From a checkpoint of a small transformer trained on Wikipedia.
Architecture: tied embeddings, capped logits.
Training: a variant of Muon for these matrices, 147M tokens, 8997 steps.
Each number is 200 + 30 x the weight over its row's rms, rounded and kept within 0 to 999. Layers, rows and columns count from 0. The size before them is the row's rms in percent of the matrix's.

# layer 5 MLP up, 512x128, rms 0.503, rows 0-108, columns 0-63
107,158,255,193,161,178,186,238,165,202,198,223,185,213,224,240,177,172,193,208,175,223,203,219,206,229,181,199,239,206,208,277,216,208,149,185,218,220,229,219,225,221,199,171,210,206,219,205,134,217,199,184,178,190,208,182,208,177,214,238,199,214,189,187,235
110,210,228,193,192,174,140,194,217,158,206,167,190,136,225,216,148,120,208,233,219,211,193,238,234,183,183,124,219,184,208,172,196,200,203,239,210,223,183,231,176,183,197,154,249,223,211,161,252,157,237,143,213,184,229,180,191,223,170,177,233,247,208,185,196
100,217,230,203,179,139,190,206,221,248,182,222,195,183,208,198,178,160,242,177,176,197,204,277,205,151,204,184,245,194,196,180,229,182,182,173,144,173,219,250,208,155,170,216,197,217,211,155,191,221,204,181,252,237,196,180,152,156,233,188,195,185,187,205,208
108,251,234,165,188,175,190,191,191,169,259,220,208,171,185,202,184,191,218,201,204,251,210,199,182,189,153,183,204,184,208,242,202,263,212,177,159,188,170,201,137,230,196,212,159,195,195,211,250,151,216,256,201,233,187,159,229,185,232,182,222,192,211,233,258
112,202,171,207,197,152,235,161,178,245,293,208,158,204,185,186,177,216,238,203,151,159,161,192,223,172,249,231,213,251,231,170,212,224,177,241,235,173,173,252,207,201,186,189,170,193,214,232,198,215,219,176,221,239,226,229,210,196,236,215,182,154,195,231,139
140,170,194,213,189,219,184,156,240,193,201,207,197,215,207,191,212,171,193,171,227,175,189,210,172,189,189,187,189,197,236,218,204,182,168,189,219,150,172,230,181,204,230,233,192,188,146,175,183,223,222,221,192,192,178,226,175,166,176,228,98,223,267,207,195
090,195,225,202,173,264,220,236,221,171,178,160,183,201,207,230,219,211,166,210,220,176,205,259,166,161,152,202,182,200,172,230,194,230,256,189,211,211,172,216,146,231,220,166,260,200,206,165,188,242,216,211,121,154,212,181,161,224,182,235,185,176,193,236,216
098,166,153,183,180,223,204,202,134,237,195,200,187,193,216,213,215,215,191,233,208,215,217,203,162,189,202,196,210,231,199,156,176,154,203,214,192,197,178,216,228,206,149,161,236,215,190,209,244,153,142,165,176,196,150,147,189,138,248,243,194,227,202,170,267
102,234,210,245,213,101,238,225,196,203,166,163,194,214,178,196,182,177,208,228,202,227,220,175,197,235,209,182,178,223,200,204,209,279,181,226,205,194,184,221,221,217,206,171,257,172,210,166,197,232,193,252,168,220,179,165,175,249,189,171,208,207,167,212,191
098,261,190,162,178,292,270,215,193,223,188,151,199,162,207,224,172,172,214,256,199,245,206,244,210,237,174,226,236,220,127,160,247,201,164,215,185,147,194,243,269,234,207,192,194,217,228,203,216,168,228,180,181,235,203,202,219,180,227,212,193,178,209,163,160
139,190,203,197,169,213,188,234,247,192,196,197,178,174,213,244,217,213,183,160,197,210,195,202,191,247,241,215,205,208,208,144,138,155,212,145,211,177,161,211,155,247,179,207,236,224,211,205,228,180,164,188,215,239,140,256,109,145,191,191,206,168,196,188,209
101,176,217,144,185,172,179,190,195,165,131,182,185,163,189,217,239,187,146,223,226,211,190,241,246,183,208,163,228,153,174,202,219,167,193,155,201,223,177,192,251,243,185,194,249,180,240,225,154,219,234,180,195,214,264,172,213,210,198,207,226,157,199,221,227
093,213,200,234,239,205,196,267,182,170,156,207,262,229,202,228,198,180,240,155,210,187,178,171,181,193,222,236,218,229,199,162,158,164,191,240,202,167,167,242,205,160,223,175,213,213,244,212,199,169,188,206,190,209,243,235,162,145,119,204,215,190,169,208,242
110,181,194,227,183,232,259,213,225,201,232,224,194,223,267,212,221,140,242,197,127,166,161,223,202,218,211,191,158,212,195,142,149,219,237,194,200,192,189,195,202,164,130,196,156,240,238,236,214,208,208,235,222,197,197,205,143,221,226,238,146,232,208,222,182
093,175,187,171,237,200,168,221,206,197,181,147,191,172,247,174,160,230,195,187,236,258,186,197,147,146,164,213,176,152,167,185,204,172,216,228,260,214,218,190,212,202,186,146,203,257,229,224,223,208,238,242,230,255,241,180,221,171,223,166,184,183,183,187,189
126,238,192,170,183,187,157,189,210,149,254,195,205,211,257,214,167,201,199,203,198,241,197,204,156,162,150,152,232,202,252,187,197,200,161,195,186,179,151,201,222,186,172,209,172,180,184,189,227,188,189,193,187,249,154,158,253,164,183,177,279,222,158,204,195
109,175,257,156,170,164,266,211,183,174,182,195,174,200,179,210,179,175,146,184,191,211,207,219,216,170,236,196,183,190,184,180,235,185,260,190,247,210,199,213,173,223,177,259,165,175,206,157,192,158,194,192,238,247,212,203,193,154,205,207,194,230,252,180,256
083,202,239,158,187,213,196,197,169,211,194,139,260,206,223,186,204,174,253,245,159,261,214,186,175,165,190,223,235,158,187,147,199,199,183,183,187,136,150,237,269,206,207,209,231,182,202,214,289,232,190,267,229,205,212,215,232,203,142,188,205,261,222,145,143
095,158,234,177,214,205,229,201,185,218,222,192,171,207,237,222,245,199,207,197,211,209,207,225,228,121,213,165,192,197,197,173,229,176,203,229,250,212,236,189,196,167,206,214,194,198,213,155,196,199,197,217,209,251,224,165,243,205,225,270,211,203,205,205,281
100,179,173,138,170,211,153,185,243,228,205,221,181,153,277,239,204,202,222,235,220,205,203,164,196,197,212,191,182,275,265,268,227,220,194,208,199,200,184,234,222,157,238,190,148,193,192,206,182,225,180,215,200,219,201,196,188,259,189,233,224,212,243,160,255
109,225,194,188,207,180,174,212,237,263,228,217,145,207,231,194,192,204,186,222,170,222,161,232,190,165,193,166,172,216,216,122,185,276,195,205,199,229,215,245,202,239,163,201,206,199,214,178,196,176,197,176,203,239,169,187,191,182,266,203,208,190,221,221,155
095,204,225,216,201,206,176,207,215,181,143,184,222,209,181,170,241,190,227,159,192,195,220,230,181,170,212,218,222,195,206,114,213,178,232,262,233,161,179,194,177,160,171,217,190,232,202,225,219,191,179,222,178,246,174,210,185,156,301,179,198,198,265,165,200
088,203,198,168,83,210,147,199,217,179,264,165,147,233,162,180,222,216,182,241,224,200,215,205,171,144,189,181,209,164,201,206,229,180,182,188,236,199,221,232,201,224,141,226,176,214,182,243,212,233,249,221,186,171,163,171,199,164,196,184,183,227,225,204,199
094,238,217,210,218,205,252,254,215,222,230,224,229,162,211,216,206,216,173,152,190,218,161,203,206,195,203,202,259,179,188,200,224,185,207,196,191,149,222,198,201,135,207,154,214,178,196,256,163,148,199,191,165,236,200,220,169,270,159,184,160,165,182,182,173
087,208,224,147,145,245,158,188,191,242,197,204,184,221,192,260,246,201,203,245,149,180,213,176,232,126,221,167,188,216,170,196,186,229,261,204,251,194,195,258,173,170,183,177,246,138,244,176,175,211,209,211,196,157,245,228,232,189,207,205,223,186,218,214,175
098,159,196,188,207,190,144,243,152,238,198,170,269,220,224,146,171,111,171,214,178,220,145,239,224,186,193,216,226,213,147,134,176,192,191,213,230,194,186,247,220,159,188,215,201,228,217,211,230,206,177,201,204,243,137,170,241,162,160,200,202,191,130,157,232
109,217,235,167,253,227,256,162,184,205,164,217,202,153,200,209,206,184,203,186,218,212,208,241,156,186,200,228,233,226,186,222,188,157,144,265,141,175,177,192,226,206,268,209,217,127,274,163,207,200,180,206,234,207,153,249,154,168,225,168,222,223,178,224,247
101,211,188,209,148,174,189,159,176,202,266,200,188,190,238,203,235,212,225,202,215,233,176,192,140,189,236,233,220,206,212,176,243,128,210,201,210,145,206,228,222,216,211,197,218,218,204,232,157,161,237,235,211,215,212,223,232,193,262,205,239,198,246,181,269
095,203,208,145,196,162,197,223,163,213,216,148,211,203,206,174,216,178,184,160,192,231,175,194,185,206,133,219,186,244,179,196,191,220,186,207,220,230,215,216,221,137,228,200,169,185,230,211,168,175,206,179,208,243,194,178,171,180,282,221,176,241,218,230,181
106,220,234,194,212,149,246,183,191,146,236,178,135,259,229,237,191,182,242,232,221,214,148,199,140,234,205,204,180,213,206,180,175,194,224,210,226,135,203,214,211,189,233,183,197,167,191,204,166,213,219,193,152,184,189,202,172,166,165,213,263,191,185,216,255
099,133,209,210,217,208,192,235,215,161,217,155,203,235,202,164,232,232,228,222,164,189,172,200,196,168,143,184,255,211,139,205,211,117,202,258,175,167,207,224,214,176,176,189,209,195,263,175,199,150,188,193,190,217,187,218,227,183,183,190,161,193,238,190,235
086,213,222,218,215,161,172,191,209,206,182,197,217,170,265,214,233,214,206,147,214,171,219,185,235,123,148,278,157,200,178,188,194,166,171,192,202,220,219,187,201,157,187,224,164,165,196,178,210,235,241,224,190,218,138,171,193,227,281,261,258,224,200,147,202
104,228,210,168,210,157,218,246,210,167,164,165,211,228,196,185,147,161,186,223,191,176,194,173,192,227,200,235,173,230,207,161,205,170,147,192,199,206,199,232,242,220,163,225,173,192,217,180,177,227,210,208,212,231,142,279,200,195,217,152,214,202,202,182,203
097,229,179,183,200,219,185,242,168,221,225,204,206,212,233,183,198,157,205,213,201,249,239,205,198,189,194,250,203,193,230,182,206,148,216,243,169,209,236,168,158,212,205,229,270,162,245,238,115,198,192,192,192,180,223,166,177,202,181,222,168,203,207,209,224
097,194,260,132,123,163,205,239,230,160,213,187,162,216,223,167,162,255,203,218,172,163,242,143,222,160,228,170,233,183,230,228,237,240,170,209,187,181,145,211,175,198,217,185,190,193,200,202,182,234,164,208,198,141,184,188,129,170,180,213,219,172,182,197,243
095,197,212,187,221,231,203,174,200,169,215,164,191,182,214,245,231,242,201,209,179,177,181,176,205,192,223,180,202,221,174,123,209,254,215,142,183,198,194,230,183,228,159,151,209,205,168,133,171,156,223,193,127,260,200,214,186,170,296,200,182,240,214,176,247
089,216,204,220,166,156,168,178,148,250,227,180,161,205,203,167,190,209,213,207,188,187,218,190,149,196,201,192,233,210,219,236,198,262,171,237,219,199,249,161,124,211,206,215,202,164,216,217,171,225,155,140,152,232,183,191,221,169,213,229,169,212,196,211,187
102,227,213,201,207,196,193,195,253,179,209,226,221,241,170,200,280,244,158,196,192,187,156,207,176,154,196,143,173,218,204,221,196,245,221,227,136,213,211,195,176,224,192,193,172,208,228,177,186,153,213,203,211,185,156,209,232,172,156,153,200,141,263,222,150
089,129,158,188,204,215,159,162,242,188,193,186,223,203,157,184,193,222,153,178,245,170,186,182,194,199,152,197,228,221,163,215,234,228,188,217,232,261,196,231,245,216,196,234,173,215,206,214,145,186,200,228,196,154,156,180,153,277,195,191,257,173,240,211,221
088,203,172,196,194,174,189,208,257,233,212,241,179,229,213,153,225,195,168,217,171,204,204,202,177,188,194,179,231,166,227,179,229,175,180,224,181,192,190,201,224,199,201,208,215,191,265,239,238,185,217,193,206,187,173,165,168,223,187,171,239,209,238,205,233
078,193,187,189,254,173,182,211,153,212,200,154,202,206,200,213,250,174,156,196,228,246,218,231,155,191,199,177,158,263,200,242,216,202,210,257,178,163,257,207,148,177,200,222,217,152,152,224,223,186,245,207,205,230,154,241,223,170,219,204,212,236,123,198,222
080,224,205,178,183,202,235,211,215,244,216,190,162,173,215,171,182,226,208,178,158,217,131,217,165,178,174,205,239,202,242,176,241,254,212,200,168,209,182,213,174,178,148,172,159,215,192,241,226,225,216,199,189,214,194,191,211,156,207,222,213,232,235,162,217
106,164,209,191,174,230,195,202,208,225,230,205,198,191,223,186,186,235,215,204,222,223,204,165,225,213,242,195,173,206,180,173,181,191,181,240,161,196,220,252,217,251,170,175,165,228,217,166,235,249,206,150,202,192,151,278,182,178,159,158,237,201,174,180,186
097,224,248,176,209,212,213,302,209,172,184,214,160,204,236,191,251,204,229,166,233,161,184,224,147,224,210,165,237,194,218,183,181,164,188,221,199,180,222,258,181,168,188,242,156,173,180,155,160,231,208,221,200,191,159,161,199,201,155,172,206,234,222,139,201
089,146,228,237,205,163,212,212,204,156,191,175,204,212,197,196,142,216,185,214,174,218,228,160,221,201,203,230,216,194,181,246,131,171,265,157,250,163,208,202,224,191,190,170,198,215,193,182,205,208,221,135,199,136,210,158,193,124,183,170,169,218,217,210,165
103,217,242,139,193,137,198,244,260,231,196,172,178,190,224,214,175,254,155,226,199,213,252,207,218,191,186,205,169,211,174,172,217,170,175,261,212,210,180,211,223,187,179,207,218,183,246,141,195,213,222,236,225,201,201,206,207,236,219,141,252,183,232,196,216
100,238,215,155,205,123,137,194,234,229,274,196,191,198,240,174,197,167,223,194,242,199,161,255,226,236,194,196,211,253,191,178,177,199,175,206,186,227,196,169,198,135,171,177,172,183,211,216,163,181,187,214,175,188,251,280,209,217,187,239,212,192,159,231,257
104,164,206,149,168,174,220,186,197,127,246,246,205,197,158,156,227,213,174,250,172,189,210,183,193,157,167,238,210,203,263,245,208,171,129,242,181,211,185,194,226,208,205,159,257,176,160,217,194,188,188,193,179,169,205,222,161,233,178,200,205,175,187,221,219
092,155,211,195,246,196,238,220,201,178,210,167,200,182,158,179,193,182,178,139,212,202,217,262,173,187,182,199,218,219,233,206,181,211,178,199,173,180,249,217,206,201,178,161,261,189,164,131,187,232,183,258,181,224,201,142,215,197,170,224,202,236,172,258,138
087,154,197,231,175,233,163,163,225,172,171,164,171,236,203,161,253,177,191,215,266,177,147,165,193,212,234,184,162,217,236,211,160,205,202,150,175,142,217,200,226,203,202,227,151,173,215,208,177,196,231,192,220,165,190,213,192,176,251,182,213,216,219,217,182
103,190,205,183,217,243,168,197,194,190,218,280,219,222,205,198,231,204,187,259,177,216,184,190,206,135,203,207,225,201,196,196,232,250,180,179,153,167,173,211,226,176,167,214,200,190,247,193,150,215,233,248,174,215,144,182,227,210,273,163,169,227,213,242,227
103,168,195,177,157,217,228,137,205,215,219,229,237,258,177,201,141,196,180,203,249,236,173,170,223,222,169,229,214,188,226,193,246,174,205,222,219,148,184,194,208,172,207,218,193,171,204,162,164,230,206,200,236,186,192,247,205,165,213,216,264,203,180,173,270
090,172,204,189,163,252,221,212,199,201,196,200,152,158,191,204,245,214,217,187,163,264,199,231,182,193,213,208,240,157,224,267,218,223,199,188,273,174,215,198,186,213,203,191,231,171,149,238,188,180,233,205,213,198,199,237,185,153,197,221,143,218,222,229,251
116,203,243,222,179,199,228,214,218,207,166,212,260,195,196,203,259,211,201,217,173,194,165,198,183,141,185,169,200,169,168,230,193,227,94,153,191,205,174,186,252,192,186,207,202,270,245,202,225,209,235,210,179,268,240,195,184,169,219,192,180,170,178,211,237
099,205,227,211,204,203,146,175,185,226,200,226,225,179,172,200,164,207,202,126,167,177,166,235,292,203,222,214,248,205,170,230,189,186,222,213,166,150,192,220,246,204,217,222,217,214,189,197,215,147,185,238,192,148,193,212,217,161,165,294,172,182,238,220,176
095,176,196,201,230,200,193,203,212,194,192,193,241,200,223,218,211,226,217,151,222,213,205,217,209,175,218,139,166,204,125,190,197,210,182,207,215,202,249,228,246,139,166,229,226,201,233,167,180,205,217,239,205,234,180,205,203,130,212,185,222,184,172,230,197
096,149,217,209,138,235,147,185,245,127,197,202,226,190,235,150,218,210,208,226,164,192,234,201,174,258,224,200,178,234,198,189,233,240,243,180,162,200,216,227,208,174,194,207,219,192,184,147,220,164,205,185,196,207,157,202,210,233,163,240,222,203,220,164,186
103,212,207,180,218,191,209,178,213,243,204,203,200,226,194,201,222,176,211,235,229,212,211,151,199,199,193,227,231,171,247,201,207,207,185,200,224,184,228,212,117,204,150,178,216,188,210,111,136,181,231,297,183,224,247,176,257,156,222,180,196,228,197,228,225
096,226,158,199,233,250,201,158,188,224,184,228,207,246,179,164,239,214,170,164,220,195,209,176,207,208,170,220,202,181,196,199,241,175,203,196,283,173,282,260,160,175,210,183,197,193,225,248,158,167,177,195,219,220,218,211,157,191,211,156,178,168,207,194,170
099,188,251,226,194,156,204,166,158,198,211,212,187,240,206,164,198,273,189,197,209,222,228,175,223,174,193,231,198,168,232,188,161,211,188,243,240,163,178,224,211,171,200,152,225,161,175,193,246,278,171,192,145,164,199,206,202,175,176,237,189,219,151,184,199
096,189,214,203,209,148,255,213,216,209,210,209,194,184,183,227,239,177,136,232,249,195,186,236,158,139,201,193,201,131,160,208,201,195,170,241,180,154,239,190,232,203,284,180,219,235,230,185,161,200,177,211,192,222,141,157,173,173,185,219,209,244,157,223,225
092,215,194,184,206,217,187,166,211,227,171,220,193,204,241,215,139,231,244,161,223,203,194,204,271,199,242,197,186,185,230,168,202,143,179,196,142,142,212,191,213,166,201,181,178,135,218,143,192,179,230,219,264,204,190,154,225,201,214,201,181,193,174,204,212
089,219,167,252,149,158,191,250,227,161,231,225,184,213,206,225,238,177,208,134,180,179,193,178,204,187,231,184,239,179,182,222,176,217,198,168,253,187,259,224,235,212,247,213,214,245,182,193,222,183,196,211,170,225,183,244,244,156,215,191,140,193,180,161,168
115,205,155,152,176,213,182,180,212,176,236,249,229,243,248,190,261,206,228,221,242,218,220,187,206,211,151,162,205,205,274,194,189,195,220,181,238,222,223,202,230,173,217,180,180,196,223,142,138,221,147,181,232,208,180,252,187,228,211,169,208,169,228,168,184
098,123,183,162,203,172,208,192,184,212,213,188,210,197,194,201,254,209,243,218,252,203,153,169,207,179,203,221,206,214,165,186,185,222,231,248,231,206,181,217,229,189,177,178,200,125,220,201,155,235,153,223,258,234,228,224,191,228,175,158,189,141,196,148,210
113,212,215,225,159,172,255,160,148,191,226,200,185,210,195,155,159,207,200,232,230,194,222,193,171,194,221,197,196,174,176,192,233,219,206,190,185,195,148,139,232,240,188,191,197,189,193,146,187,211,204,212,199,154,201,168,199,207,150,217,200,215,198,180,220
096,215,239,195,212,254,197,232,272,212,210,197,253,197,238,191,152,222,120,191,202,221,224,230,214,173,196,280,203,159,182,251,215,180,170,179,176,160,192,196,226,159,189,238,176,258,222,169,176,230,196,220,194,201,151,201,222,275,186,247,189,197,172,174,242
103,215,236,191,162,183,189,197,228,214,210,220,217,240,216,212,200,159,224,197,165,229,227,193,197,190,175,222,208,212,196,221,188,294,236,180,175,165,199,194,222,114,156,181,181,197,204,169,193,184,265,124,164,208,217,179,171,227,226,239,261,193,181,182,103
101,186,201,218,203,176,193,198,199,170,197,243,150,164,194,182,166,172,200,215,178,214,185,210,188,206,179,158,277,178,180,234,211,139,163,204,186,235,270,191,212,191,226,211,188,149,250,159,241,189,195,195,210,169,197,255,207,180,190,174,195,183,188,210,206
101,194,223,229,140,223,188,212,238,185,215,256,186,245,229,219,272,184,233,209,223,168,200,218,204,148,157,222,151,157,150,237,179,236,212,224,198,191,196,190,190,228,233,173,203,211,222,137,218,225,206,189,165,280,253,205,199,183,205,231,217,176,201,222,178
096,220,222,177,131,197,191,211,220,217,221,209,189,162,217,215,207,203,245,181,192,243,191,171,180,204,203,253,208,187,230,193,194,237,226,246,148,207,198,271,216,176,187,170,279,240,241,204,193,198,199,153,202,174,203,198,153,165,173,233,217,191,193,186,146
094,189,218,172,168,197,190,228,207,191,248,170,198,201,190,150,163,235,260,231,219,188,234,171,155,198,250,200,171,158,168,178,133,240,199,221,232,144,236,207,219,180,220,201,178,183,193,175,163,175,165,233,216,246,203,180,215,194,211,157,225,216,178,259,180
100,184,166,183,184,214,206,195,199,239,208,176,123,236,229,222,118,181,207,237,218,162,144,195,162,228,179,195,236,236,211,176,216,265,222,234,191,175,159,176,171,179,225,200,205,187,214,246,192,214,207,198,182,234,188,192,189,148,200,153,195,119,213,224,257
090,210,160,213,247,175,234,121,178,181,208,217,196,185,215,234,169,208,193,219,231,223,205,181,276,209,178,208,199,260,163,203,190,180,166,190,262,154,233,217,171,220,192,196,198,188,196,167,231,235,220,203,223,195,182,185,175,154,231,229,178,169,167,150,222
100,161,231,197,215,202,250,169,169,234,193,221,224,171,201,209,194,174,263,185,165,162,182,210,192,205,158,199,184,199,184,293,159,204,219,206,179,156,221,204,209,188,192,199,195,180,254,202,215,188,238,210,215,139,169,202,198,203,211,207,223,221,182,152,194
104,157,167,182,201,204,197,193,233,203,145,161,224,186,254,210,181,163,210,174,276,241,224,219,197,156,166,178,199,201,202,235,201,238,184,197,154,184,196,221,86,139,174,203,207,247,172,125,208,234,178,191,182,225,226,175,202,206,190,222,174,230,190,204,201
107,233,226,223,184,174,176,217,232,201,223,171,218,200,193,188,206,227,208,205,190,257,235,204,166,200,165,192,209,244,218,218,188,160,187,212,167,236,194,214,183,175,163,177,195,236,155,223,191,160,181,222,259,224,168,251,196,208,182,230,188,233,209,202,224
102,183,248,196,197,203,202,207,216,191,171,221,188,155,193,256,218,173,183,212,256,176,164,222,253,193,232,170,205,250,194,207,225,173,155,194,190,162,160,182,164,199,147,218,200,219,221,245,236,231,214,245,207,222,191,154,160,203,150,225,194,202,200,212,246
091,200,178,176,163,176,199,221,184,222,150,202,197,170,210,224,227,207,260,170,253,196,206,149,164,186,206,212,164,235,181,181,181,216,260,222,202,201,233,189,247,206,176,117,225,191,195,234,240,206,184,181,153,196,205,179,194,243,135,185,243,191,232,197,169
099,179,176,230,194,220,209,203,205,226,209,223,193,158,209,214,187,180,177,217,239,176,159,240,232,202,210,207,189,239,243,207,161,159,236,195,174,151,141,241,191,211,147,158,207,237,249,267,205,156,198,171,195,241,186,178,237,180,199,210,152,216,184,171,269
096,180,188,176,196,154,119,205,217,204,206,157,207,210,204,203,188,195,167,155,223,239,213,155,207,211,171,261,170,158,208,206,168,202,230,232,158,254,239,216,252,217,190,159,133,187,190,231,188,200,227,197,151,190,206,174,214,271,186,189,231,171,201,210,163
101,155,171,194,166,225,213,174,182,205,186,234,204,228,228,203,181,225,195,194,209,245,193,194,209,180,213,159,177,243,154,254,168,225,247,175,173,179,190,232,218,190,162,184,179,237,181,163,237,255,178,215,208,215,166,229,193,207,146,206,167,191,203,274,183
099,247,232,231,178,184,192,192,191,233,172,179,186,131,199,230,214,183,159,191,239,211,131,171,169,203,249,212,274,230,211,211,223,172,276,221,193,158,221,204,175,238,199,203,216,258,171,217,194,172,181,186,184,172,166,205,198,148,190,195,226,177,284,170,217
091,192,197,209,247,141,168,206,193,200,149,179,173,238,269,207,160,201,197,232,231,158,192,220,198,209,196,167,192,202,161,211,222,213,233,190,254,229,170,268,214,202,219,182,207,136,201,190,223,157,239,226,215,149,154,232,185,178,165,218,169,215,185,172,191
099,213,233,174,233,182,164,200,196,221,183,196,217,217,194,205,245,149,187,215,168,159,169,157,161,193,258,204,185,185,189,207,176,229,160,225,194,148,231,152,220,176,242,160,186,265,212,209,222,223,166,189,164,191,177,216,215,162,213,168,231,189,206,242,245
106,206,230,222,192,177,245,207,228,194,258,202,182,190,176,184,188,192,152,192,222,254,266,205,220,220,172,217,257,172,205,244,182,206,161,167,256,258,246,179,228,181,220,150,201,194,255,241,210,196,233,183,192,151,179,182,188,156,192,226,197,208,160,262,212
111,225,228,259,164,183,150,210,228,159,187,173,182,154,202,133,152,163,211,226,169,236,187,212,192,208,179,169,201,157,221,219,202,213,227,214,217,215,197,147,166,165,190,187,238,174,198,198,170,171,177,203,221,207,182,243,181,243,187,216,208,236,231,170,201
100,187,154,144,227,169,205,186,273,202,248,223,219,207,199,197,210,199,216,156,165,179,217,251,191,175,203,218,219,273,270,230,198,220,153,186,167,175,169,230,201,231,175,223,214,176,163,165,184,190,234,177,193,252,171,178,216,198,221,189,196,183,185,142,210
096,211,205,218,185,182,237,206,179,223,177,199,222,206,227,231,224,214,194,178,196,231,94,193,185,185,159,182,202,208,181,235,214,150,243,190,227,172,199,222,185,202,207,177,214,204,192,203,149,165,193,255,197,221,237,270,205,169,233,216,207,142,221,180,181
104,235,240,212,211,233,182,205,160,208,240,177,186,177,239,177,225,201,200,245,166,233,206,164,203,174,237,261,171,210,207,266,165,144,190,213,182,213,220,161,177,177,197,153,237,152,248,235,216,191,187,210,183,140,192,172,202,198,231,202,206,204,197,194,248
098,164,208,146,183,260,196,200,187,209,209,193,197,173,181,224,178,214,200,220,130,213,227,158,148,204,185,163,222,202,167,219,167,228,162,171,240,177,216,204,217,217,235,221,229,173,230,252,195,118,191,250,191,198,199,149,196,225,230,229,167,213,179,163,229
102,196,213,204,218,233,191,189,208,202,217,232,239,235,185,204,135,206,197,160,189,204,188,230,245,225,171,193,206,236,239,219,200,232,165,245,167,193,185,213,188,211,191,205,241,204,258,199,196,176,224,173,175,167,178,156,218,237,239,164,224,240,253,175,255
102,202,166,261,183,244,170,228,238,162,186,245,222,166,202,250,222,197,211,190,197,161,203,173,191,172,194,238,223,199,128,225,200,172,181,193,207,233,239,212,257,245,214,223,142,210,185,234,168,159,227,188,197,181,184,176,170,199,185,170,223,174,245,152,180
105,239,171,206,191,237,175,236,183,188,196,199,204,241,209,238,181,208,202,217,137,243,164,170,214,183,220,208,209,202,230,196,211,246,243,234,229,193,260,222,223,185,198,186,252,225,197,228,143,204,218,154,174,211,179,247,141,178,203,234,212,197,196,197,196
099,172,172,181,187,201,203,161,192,154,210,173,189,155,181,204,246,203,219,237,184,178,169,229,179,168,227,216,216,190,202,240,215,177,207,210,241,199,227,210,191,201,170,238,228,160,191,199,224,238,212,170,239,255,220,176,187,202,202,200,214,174,177,178,205
087,236,199,246,191,175,233,188,195,203,230,196,190,185,201,179,194,192,173,224,141,128,189,175,179,216,194,253,227,181,191,157,185,218,206,195,231,171,209,206,204,190,292,220,212,197,256,143,254,189,203,217,183,191,177,283,211,217,291,230,200,223,213,181,151
102,200,217,235,229,216,238,219,197,219,137,187,186,220,174,149,226,176,170,183,192,217,206,182,194,255,190,214,205,225,189,195,181,153,146,234,174,200,160,161,233,188,224,210,153,167,220,194,249,205,211,222,244,179,166,222,176,191,130,210,173,168,175,218,154
103,220,236,188,253,205,205,286,195,200,192,221,172,206,227,274,207,188,172,223,198,171,244,127,198,138,176,190,176,208,211,186,206,250,168,243,147,200,203,204,196,245,234,218,228,191,214,215,158,205,207,259,224,187,201,151,162,246,170,193,195,227,235,194,217
088,104,162,166,210,152,217,221,159,180,199,168,226,215,173,225,159,150,200,172,214,235,178,173,233,182,187,238,213,219,217,256,225,219,228,235,167,218,200,208,174,162,173,215,201,251,220,153,221,199,257,215,173,205,216,208,160,174,215,213,187,189,184,218,187
098,221,208,172,194,212,220,211,216,145,211,150,260,250,187,191,179,269,174,198,186,233,190,218,168,238,200,184,212,160,177,165,251,174,181,218,196,224,206,173,192,171,158,155,171,232,183,192,173,218,259,229,155,240,224,235,240,180,193,256,194,195,199,230,235
095,195,180,263,205,242,187,251,206,234,241,191,159,166,228,174,188,246,223,221,215,199,219,174,258,225,196,160,220,174,200,239,207,176,165,227,211,203,231,190,212,207,206,211,202,190,207,209,181,164,247,229,169,215,244,216,128,226,168,194,161,184,222,228,180
104,155,224,139,207,209,189,218,225,261,219,236,221,233,153,152,154,218,211,226,221,228,271,202,201,208,193,216,211,189,224,230,186,190,235,170,229,181,175,229,189,219,162,193,262,161,227,200,188,242,213,198,183,168,248,180,161,237,233,240,149,199,228,267,262
089,214,261,191,249,186,202,174,195,212,165,181,231,212,205,164,161,176,206,215,233,235,141,164,147,255,156,149,228,160,190,217,232,183,206,203,217,210,222,173,200,211,158,215,162,216,233,214,226,185,227,222,218,179,203,256,231,110,205,184,190,168,178,227,195
093,186,174,234,202,174,185,247,157,281,208,194,221,291,242,190,186,163,179,210,186,178,206,213,215,188,115,190,195,208,193,184,198,186,153,255,181,159,182,198,176,186,210,157,207,202,204,203,240,143,233,212,193,206,246,172,177,170,211,176,261,208,220,255,183
101,232,222,210,203,200,215,208,195,158,179,255,242,217,261,253,226,156,243,215,168,178,165,200,197,220,146,169,213,229,185,230,175,196,164,147,259,182,187,158,225,237,177,148,203,183,222,194,222,195,214,213,208,220,197,187,247,166,213,166,210,240,234,238,219
098,243,218,246,168,271,224,198,193,186,216,164,169,207,199,198,212,178,235,262,252,223,133,143,191,174,159,194,138,195,208,241,157,149,210,168,225,145,262,166,207,148,201,185,231,182,186,188,186,214,187,194,196,185,162,226,214,149,246,193,183,193,191,156,199
107,172,216,190,190,255,249,196,185,230,161,201,192,179,198,169,188,166,228,187,234,168,184,210,208,209,223,215,210,188,191,271,202,273,167,221,185,180,207,205,237,227,183,174,208,217,218,197,131,164,257,182,170,205,187,196,254,177,230,236,201,196,213,211,111
110,183,207,133,178,193,172,186,218,203,175,213,204,209,143,191,202,181,195,204,244,218,242,244,224,162,194,164,213,177,215,230,173,211,256,234,226,200,220,237,215,199,165,223,179,199,199,194,208,195,206,191,173,217,202,192,189,223,184,273,251,213,145,204,205
085,219,181,184,200,189,178,206,262,190,188,208,186,233,260,227,195,201,206,219,233,238,207,167,213,170,228,206,170,221,215,148,159,154,212,167,156,156,276,176,238,210,182,201,224,253,169,250,171,170,210,254,149,196,190,210,275,160,176,212,227,182,212,206,229